config = dict(
    n_layer=14,
    d_model=256,
    n_head=2,
    n_kv_head=1,
    head_dim=128,
    d_mlp=1024,
    vocab_size=2048,
    activation='gelu',
    norm='layernorm',
    norm_place='pre',
    norm_eps=1e-05,
    positions='rope',
    rope_base=70900.0,
    rope_fraction=1.0,
    qk_norm=False,
    attn_scale=0.0884,
    bias='none',
    tie_embeddings=True,
    parallel_block=True,
    extras=['capped logits'],
    init='orth',
    init_std_qkv=0.0195,
    init_std_o=0.0,
    init_std_up=0.0195,
    init_std_down=0.0,
    optimizer='soap_variant',
    lr=0.00421,
    lr_mult_qkv=0.4,
    lr_mult_o=0.753,
    beta1=0.95,
    beta2=0.99,
    lr_head=0.0146,
    grad_clip=2.0,
    warmup_steps=200,
    schedule='wsd',
    decay_fraction=0.603,
    decay_shape='sqrt',
    final_lr_fraction=0.1,
    batch_tokens=65536,
    seq_len=256,
    doc_mask=False,
    train_tokens=548200000,
    steps=8365,
    dataset='wikipedia_en',
)
Each number is 128 + 32 x the weight over its row's rms, rounded and kept within 0 to 255. Layers, rows and columns count from 0. Numbers have three digits each. The size before them is the row's rms in percent of the matrix's.

# layer 2 MLP down, 256x1024, rms 0.164, rows 151-255, columns 832-895
104:129080156173120140131155090154083122157081180100145101167126175104143164114128156067139058168123107163099109195119089119089137147108099134117134105149168132098123130145155138164139114121113140
107:155104133104105170122141137096098110123059151126132171149090132105128106173115102086172146138134143130159166084141097194122119096133088099163081128121189155137130087139126157122088133078121132
102:084105112104090136180101017102139133113200134128126108112091172166175136120108059123096084115115109184144083094136123138110097089170128095161084211040180110163169137115096123142103150070147181
101:099129130084118115162096134121109151133123161112116212130152057123143130150127197132061110122142132144195076193157157126149161118132161142073110120099179104173197126067156089109158079093146114
103:152094100088167152081113159125155114103164138116033116071126118124151118172125125163106154137113166118136072121086118182151124146123144121141127121165096127081127084113103101144121136148130105
100:100201093104157118173111123091096142112176142151146128150140077102123145088130123126123130075103157078179132134139096114088072161111097133127105014138114116149098142153104157166181100071134129
102:162117083098125153116096132171181129117097137116123113100101122215115138098111114088128123100117091131155182085149164172107093075139146081156127181115176160096099126131107116173124157109205142
102:081166105146129075169114095077120073153126135143135160134174127124131075056096104162081106073118111160068156159112201093090164150133165130136138082117145133101147168173103157149078115123117105
100:105121121152120116113188077148137071108080185088075102191108160181128166079138189183202149126121142186131123125116148141107198062131121174143138082113125129136135112130124084147114068130062146
101:139096093111101236084129080118079133168075131122090162157086097140109129111175135123166158140169139104099128152084127153106143125133117123119125163171153144114071172117143165118120087101095149
099:183073126124114117120124163112093118093175121146114182163059132166081116100122127157131187175152160080133053108083141157137109126170078112130166095060074141141096091162149154096158146105152129
102:070189142107184128145139174116127138133199143120073099091161095131114077108178151108121095067113113159148110222149144109134143098100085092134136138153138159107135105094154177149102148090145129
098:124140128161123163059134143140121134060136179138109135056134096094143157154098160074132096134090184114048169072118109091132109165173154116141072102118204157148151109095133093128158161131089135
105:107114081093075113085080097131104133127141130130114133149175121124101217095080146104139045103127150153149105094053100138095133135138161110105083117173146074148106145125127150112124076103143080
097:164168169192116116154117082094156090150106111121132161105094180150156142142068140127145121128118143163101119140071144134194107155177152123113154089171163113145146129199159086168094117133179151
098:139174145150113164153109086129128157116111057089168139123171150132154057131104186088167125135115114149142147086103114193183144200113125145133072110137092111151138135201096113120096150173125148
098:115136138080098133150102083137161196081096135134162178162192122150192150109127122160065097118155093068180060137112086105137160123057063141107112219136158123104094120160120117099101137086082133
096:123132014170130188086118135123165090119092091096157157093106139107122175183167131127111082164105136140164116140150111140149150121154139110125144171101105072197094128102138104120206067126137108
099:156157136099161106167140086075171062113140166103172141150153090130159088137174156150144057115086136163095126150136090135145142162085137114126031192147151160111123099214099057095142174116151128
099:175115128152179180113107120119153087116131096118120131131147137128149144153169137129103146125140135114102099153114108106080143115139126138117102096126089147125106134118154112080150080097088135
099:167140060136150089098174101141082101134136185130108189121101103161139110126105147156119169118123118164206138077115074096140114099108079052142186159202138115069126056147159122151110139093047129
099:110150096173178103138153104125108110130182204126145019086081098122155067186152163134133160167117068124188151070203134149153109141107062164115133130135135113117113126111089132135144168078158129
101:091117149144143130110123091114104150074122053172088109118113175109126092083142159142126144113127146170173138094162132137135079086086076105142139075183086157088098115112181127139167185128173113
096:064143096137135150171119177059144111179148122138131141134140143124124129106190079163164098124116133139124230101155120136035071148121108180118141113199145161123174184092108080162147163078110129
104:162115158197124109153130143131126181210118104154089114114084127088183144183170122162156104144104116097156148091166133125098063170129065155114178128096124111075139133130199149120098154104158126
102:103158106136170146097157148184120169089134141167140166114144090124111157146146128070163130117107141058138176089132094114179094100128054100137133132119157137202177167130116095170106071086211173
105:124151141103168132100182160129189095148108066138119095129173144121148131103138127090103124078116092113100140120089104126163119144123131112105109126232103182117094142085097094144150125151109154
100:129131093110161160112131130133161181129184154071143098110132138087109119104175149105156092116128124169162124120116109181095120145170094100089183203127161174111124116076098194085066095103152183
104:153164032105112146125146085144128135104120191054036131202055138119126081081105118160102091125107115143083080118138167142114096103135094114143089150073149140138139123079144115111125116121069145
101:145161125128184115111144177198154132086117167106124131091063077172129119156111132131139129088165139107148149159168122095185155147114089112139140152109140104057178174155120106165146120107098153
102:118183150158147091091164146155123076082121154185152138135104136053053156170104093116061161135152126178189119114132059140157115085160134119159099113166126118138115129187168142095118132089142135
098:184118097157210075141167196130108141067102085081181100063129102082118101167123103167091115166123160078208095159184145098193062143135153137107118131156138095152072119087092150107104211106182192
102:119164114163151139149109131147120200205117196128017111098106123145114159071128120130090147125146131097091059145114243091068150098112131112133116131098198134131146170131109133098106130083099162
102:107119140123161103152156141173116093109076132100126077115197117142187148041114168179125122183118127133178133159102152148129172149110159140118074128113136159117103124118118145126231160164152103
099:162177067130088101158129077112138164083182167109173141091137110129117198090172172080205091148078162091120177102145097124110120212129133123124115096166090126130111095112187132114114156093135076
100:063172135129137075151148185107094124088115113163099124073129128166123151172050116079108174115152130194118124158129124135131125122102149176181099167114114154171208133121162124165085133092151137
099:102151141148137142184126125146150076124125126121110172154142185139140133120141120106137111114155132101102132141148129155164126099152129092173190209107116091090015103119169120122100196147117089
098:146158118131171072097146101163095151092095127167119091132170105120174101157148171137113169110131183160095152187091118183106138116144104195043123168175181138104127151149150136085082152142169142
100:132116123133110158102124096134144091160151154163119139067128134135152108134112104146065132173146151107154147174125119086123132130143161139087129137105073111103169102089134095125066156091106112
098:142070149135180125127147160115142133122121200144098138108138127139122187137140103147134149099116090100134158059160120143156115114119180135178147137182129088193147125167118098148166162138072166
101:061109205079089164161082155150140197187104090142103138057117151146068120095108081143113063144095159130097150139151171144159090151142155121133130076174102130135172102115151094111101166112118145
100:149134169048099091116110111177138104168119133100156158153113099119157060193187124114071171098115157166162175083080159119111155131162151094135148115131103115157148111160135168139068118088141097
101:144106113203034129127166114102199128144129138142080093118073170157145165120141077134077141172140115145127110154092124155076144124124117122126141168141190156109136112088125130119123149122107123
094:104142164089097151156133167114085173072183086090149104144116125123216065125106066101135152161134098093082108087173127150122162110108135130122156112162139099165080155140062144093075165142106089
098:115119089113096095089109128137148088123089088086103121184142142130122106086186199089156152087122179126074140143139129116136131146109123106135132164092130116137101074025087135115144153092178105
096:086140132141112029157171153126110144147145168066182123118147128085121144156178080117133083110147116125140099086112131150128128095072096138094158106113179158154127121118166087094105123078106136
097:063174137162153149120147100224074137167115099039126212087185104153139170126103132116136094133209139115129133130097175166048101078156142135134158131094106177163141065179101121117155173154121185
102:132065093073138106194088111090113069080143140130095143093095105152130095168168150114137180097106201075131104140088118056090159130128109112115084108099093097133106189126162152146192094124113119
103:154077130137112109193164109129108168150098143084207175122110117171068058141174137105119081141090079114120144131084114171140147127146118112130137139092131079165152133090145125168131146124125157
105:117194132129149154156107106121146122140159184116204101078073180117150106112123089168144099105116162137189094112178137129093128174161108088103120144099170097098106183104076135075143139128130085
101:179114103104113119167116122102147113102118096145123192094136114109136099144124120136123146153170129142157110106156115108152132098112120151150112169138106116143129116122121157120082143133143139
099:148175109123153168093205174159066163087083102118074130175092152086088154152109138083118095145127091080169120144117114160083099111064139130137079072107087115136097158153158145106163125148144161
098:172089110100094107150083165119154144170120117124093050096110184116070109180154128107149158064127095147141158119136165139142147151093126059084143116176066164073082070148128147078131109099139126
103:122138115068081096134123135123106176123183119109138185119121126218106162096132132068069089104130110181050164150160145106153153182146166149124101178085069146121172142028107140110119089163135060
106:158133145135118097174127053095182081065021122106106142140154140096152095120108095130163139121087114158100120120097143097129199068092080113101100164193146083164131096073124136131089129098115121
101:169123113130132127093116144128117128100131160162131142156039197172106069189148113140098130090122116098151163085163176138092152158077133088141064138113160102147118112135108127117125087071112069
100:166168117101117161090136095153194120101119095128105138104152158137141061055136129147153056126154095128147120192126103165117203140152172123089131111133057138116150147076167106079162171114086102
100:111127116148136131178117065153115112086139139204136105124187176166121141123138090140127129076130055131122136065172081126119154126155127107091174147080141110094067126113096095129123139119151213
099:039111132107092132219102078128129125178156105112156129121159163154174125159087120121102141170117165137189093108125113178096122148130126152089118104145084101125160116199132155148132131112101158
102:128148126132132111109133168155116133133091088091137144117106129133178152146144178142134083150104123095128131113134095107083126103087086118142123107152150130094090091128203162172165110096100147
099:182146120122102077141085137100135113079130150203020147154108142115096125171123151146115135150124099104137149140116092146125162111148120152135115069115131146128130087128124127107101099101149172
099:178137087103112144111099134101116115154128092153104123190113160136096130194131133098157139123123074138108148204139127139067110134108177078107133170185141122090106135117077111146068055074136121
102:127099089108125114137141154095177163141102149195159108154112142130111161126103110113131103088136112138179085169132106133090099118106141148098119085112110174121173136170148176088092105120131152
099:099115087135084078138133109172116146206171148148113136100072158120115082130087103077107131160166113099065095112074070145099120168110122136100169182141156118154133142126135094124173130100184154
099:132110141129115164126116102149094091146105147131113188178185119074115128119114141109111188091188122149108103131108162078124132103084152162134206111100109091137121112160128182165117128150138216
098:148118144111149142174155138139151114120108110068115122165156144132100130161144126137139123157096166153168059115161142089148174119114109092146138156142130132188094158156114149108079131101124118
099:134147096085114142145099104061109111131098153084125139143173098116110096074098097094109127076082110170126162145132124127180136113103142097137103169110183076123140124054161136094149105090146109
098:123148138088074130135111116131194137143175179116099141173088169145157118101096132103115173125128121182133113120124085150126123128120096153135128121187141093206093097145097152142137153118140112
097:119054136152203122161132155133118150177141145129119130081121076144117153103155102146194101185158090178106133064146153056089132128164102088168134095078161079147151141080139120138133121118127121
097:096178094100117098167110118161187098102124148151154097111113087128111095159159173194134142121124079143151114105131153113133126166128145123134127161173167116104167109096128099153158169133169118
098:210148152147119091133122178051133070146123098130173123129142181104151152110083124166113157162153091147070066114079135134109107132138130099147190148106161050144100188170096190127120131129114111
101:148160184132086126079074134127102119126118132186167148058161100124107167130130193081115083120098169126104137120112131155139102184142089109150140126177107128107128074151119170152107143082126094
095:091123102148153132064132133103100114138166142123154082126121113112125175160166109183166133105189116125109120109098149053139146060154077181130164097137120153142155122065123122130112165104116112
106:050108120139118128178121179080176111131080153163095092074105148126205141129140131184116206147112139136179115167048181136123088146114149151142125067048113170121105086127143120128092114095114142
099:117086120142153174136158121109057095114169123170120121175102140119194124090151079140085107186129115149029138110093115125150126188152121109122139104130135085156147147106135110138114122106082138
100:083081095163163138133158130111150132136112096125127146094152179135172121169170156117106119155165135093119098132135112033186134058178098107062105141123130112220121127145094106168107163094121135
101:097123171115174167135090101136129151124141144119077111081088209130193143080129054115137178136149117110142091093128149123179092105113186169141100152062117110102053134053108075134085091081128188
105:131116175160111121142127103100095086172098127072116177116157136140194137094108108172113168129116107130079122050087158097123112112148100126138103198094121096096146139108126129130148184117216122
104:123105125134160083127145049103134099125195091129138136147080168113153096072121073166115115129139191144169124141098168160130029122177146115099091122143168138125039093118119117109119184128098122
100:160120130117156145064211162139125176126152125075114103148145164125056135124105127102093107141083173125210122094122168136127108118124066129161101098165131102134139153125124160120112177200169118
096:145145106093134127136113113115120140135124157077187120116164126110147056115138173114174113114149187121134195073129164093121103125092161154129075056106139112071106165168110077085148069093169093
101:185132124122171104130106135136092158117128063103068140151126133131109164121182124136133150121094136109137178125111140142188125168150132192143137128188161093079099112131097178118137124144160099
103:092117151159142126194143186138149212112103178145135192077064168175140165117109197084120079138175134142114113137134124121151089115207155189122157118156112139071107143101156099105134131120176125
101:193111148127073124115099127111115106110114147117139122120068187145176090100128146068125150150123131157117095177157207136153227111124125146099097142106145172154103091112125143108104113126167119
103:094186097141145071094149132181159055124108105125181070145123117195162150148121137103139138134071118140102130117091109177101173091135131175140146126110173101160094115142140142118103074085069045
099:134153146095118150149126182139106170174068113146093143099212127121102171138094099135107126078212093193111124111148137118097173160180141160124158183115119105103096172089149116159119150076093181
096:103146145144086058181159140131073078130141179127165165224097103112063159127127120084169088171121088159160085135118126194109150111150147134084187092128175123181176089102157076121127075086088104
098:167107115201171086141133142104110156121126116130099121100189146123153120132117141105161156141165099126116143135127081141133128074087062141152072175162154073174134140112108179128120138155113159
100:120094105176138140109098153108162116160135123126071143113105128026156092154183147118162167162110130188092085154136135099162090112156122111124089177085153144156148136091089155141108205100092157
101:088133213124188161121140146125141144082147166179084154135066057139058098114179179155081148163134143121145127092139111135148149144144106096155158139133168135074137165154195082161077169125142183
098:120146121062124117139161138136150171109085134091170126079127096108121129088143204082150164112129121084124126151147071172176171155156169100166119102123109102085189138049087085169125158119117144
097:125166119099183170165144145116126204099128077124192096154176098078080162101084096113154097164160163116122109138134146113096084165159094147111108152151079099113123093166093087191128094152104083
099:156127123088086129186093154155118078136139093053152099162046128152165121156132149185120077176102181082123143165154122135116114126178173139196143130136114140157077140060137086134131141134120103
100:157126135156087118069124103114153170182106159100097074095086175092103075098149166096189166139148101116169119157144088162180083149157152124139126142098076093149098138154130124134118111089150120
093:100125081152111154095127116128175120144123181077151166111080146145127109081133087160146141127119161117157061142117126097132144084126115108111120111144147110184130115098138076161141075132155090
099:174134163150084109085113151148190142058133153148142175151152130187106129121120118062069123100131069178108141186133121126168086160111163147101074125153176111182141109111117103136093186121054095
103:208084159167105089147162128135144125092108098155150196123183151141130150111124124178157138143145127047079114072130127132142150132117123142091133074118109090084112102144145188146165136112143097
105:059163087106151144093109118125171103153092103105142106128148071182147186134127076094123157068132115130106144137108094132037102174189151101155134155167148126130082204130129103062066155111117103
100:108137151138154141157124139142081080097169166197148156117078112154190124139099163108087088169125140146103167116112107154099150170130157164121107123192154162126130112154112074101122095071168091
101:100157159159144144105120135091096140146112157120122137110167089097098072155111131105091156142112091112111045104171133105100139116151154082089106112155150152143078119112114111124131140094109129
101:130150153130142160142146081137143182136099124169142123133177169128099121111150129107125120133095157125073097108098068104135086141171108138166148083104151061155103170152157100175125123136160148
096:168141087160158136091160147116101109207109148075136162153193156050176162155109134144039143096108109076104097126133152174123116130149164124166128145166095125134077080111079140137131201110174132
097:059178146115072173108152157145158120109144135141095125108136137127108164119150120111088149094125133175200148079129110103116131109131131098138110105128169202209099136110089148142139107121104122
100:068096141196114127073135126130119130129100113109150118163128149136120176140085069167151104125092113165179126142104116115094066089090103149115151127103157166083129121196132159149114087133111094
101:118143157121094144129105124134122174137132202151204091105121117134146069116112131154165131136121150171145142122132130132112129195117107113145175094144102107129167173174083154155107159142091126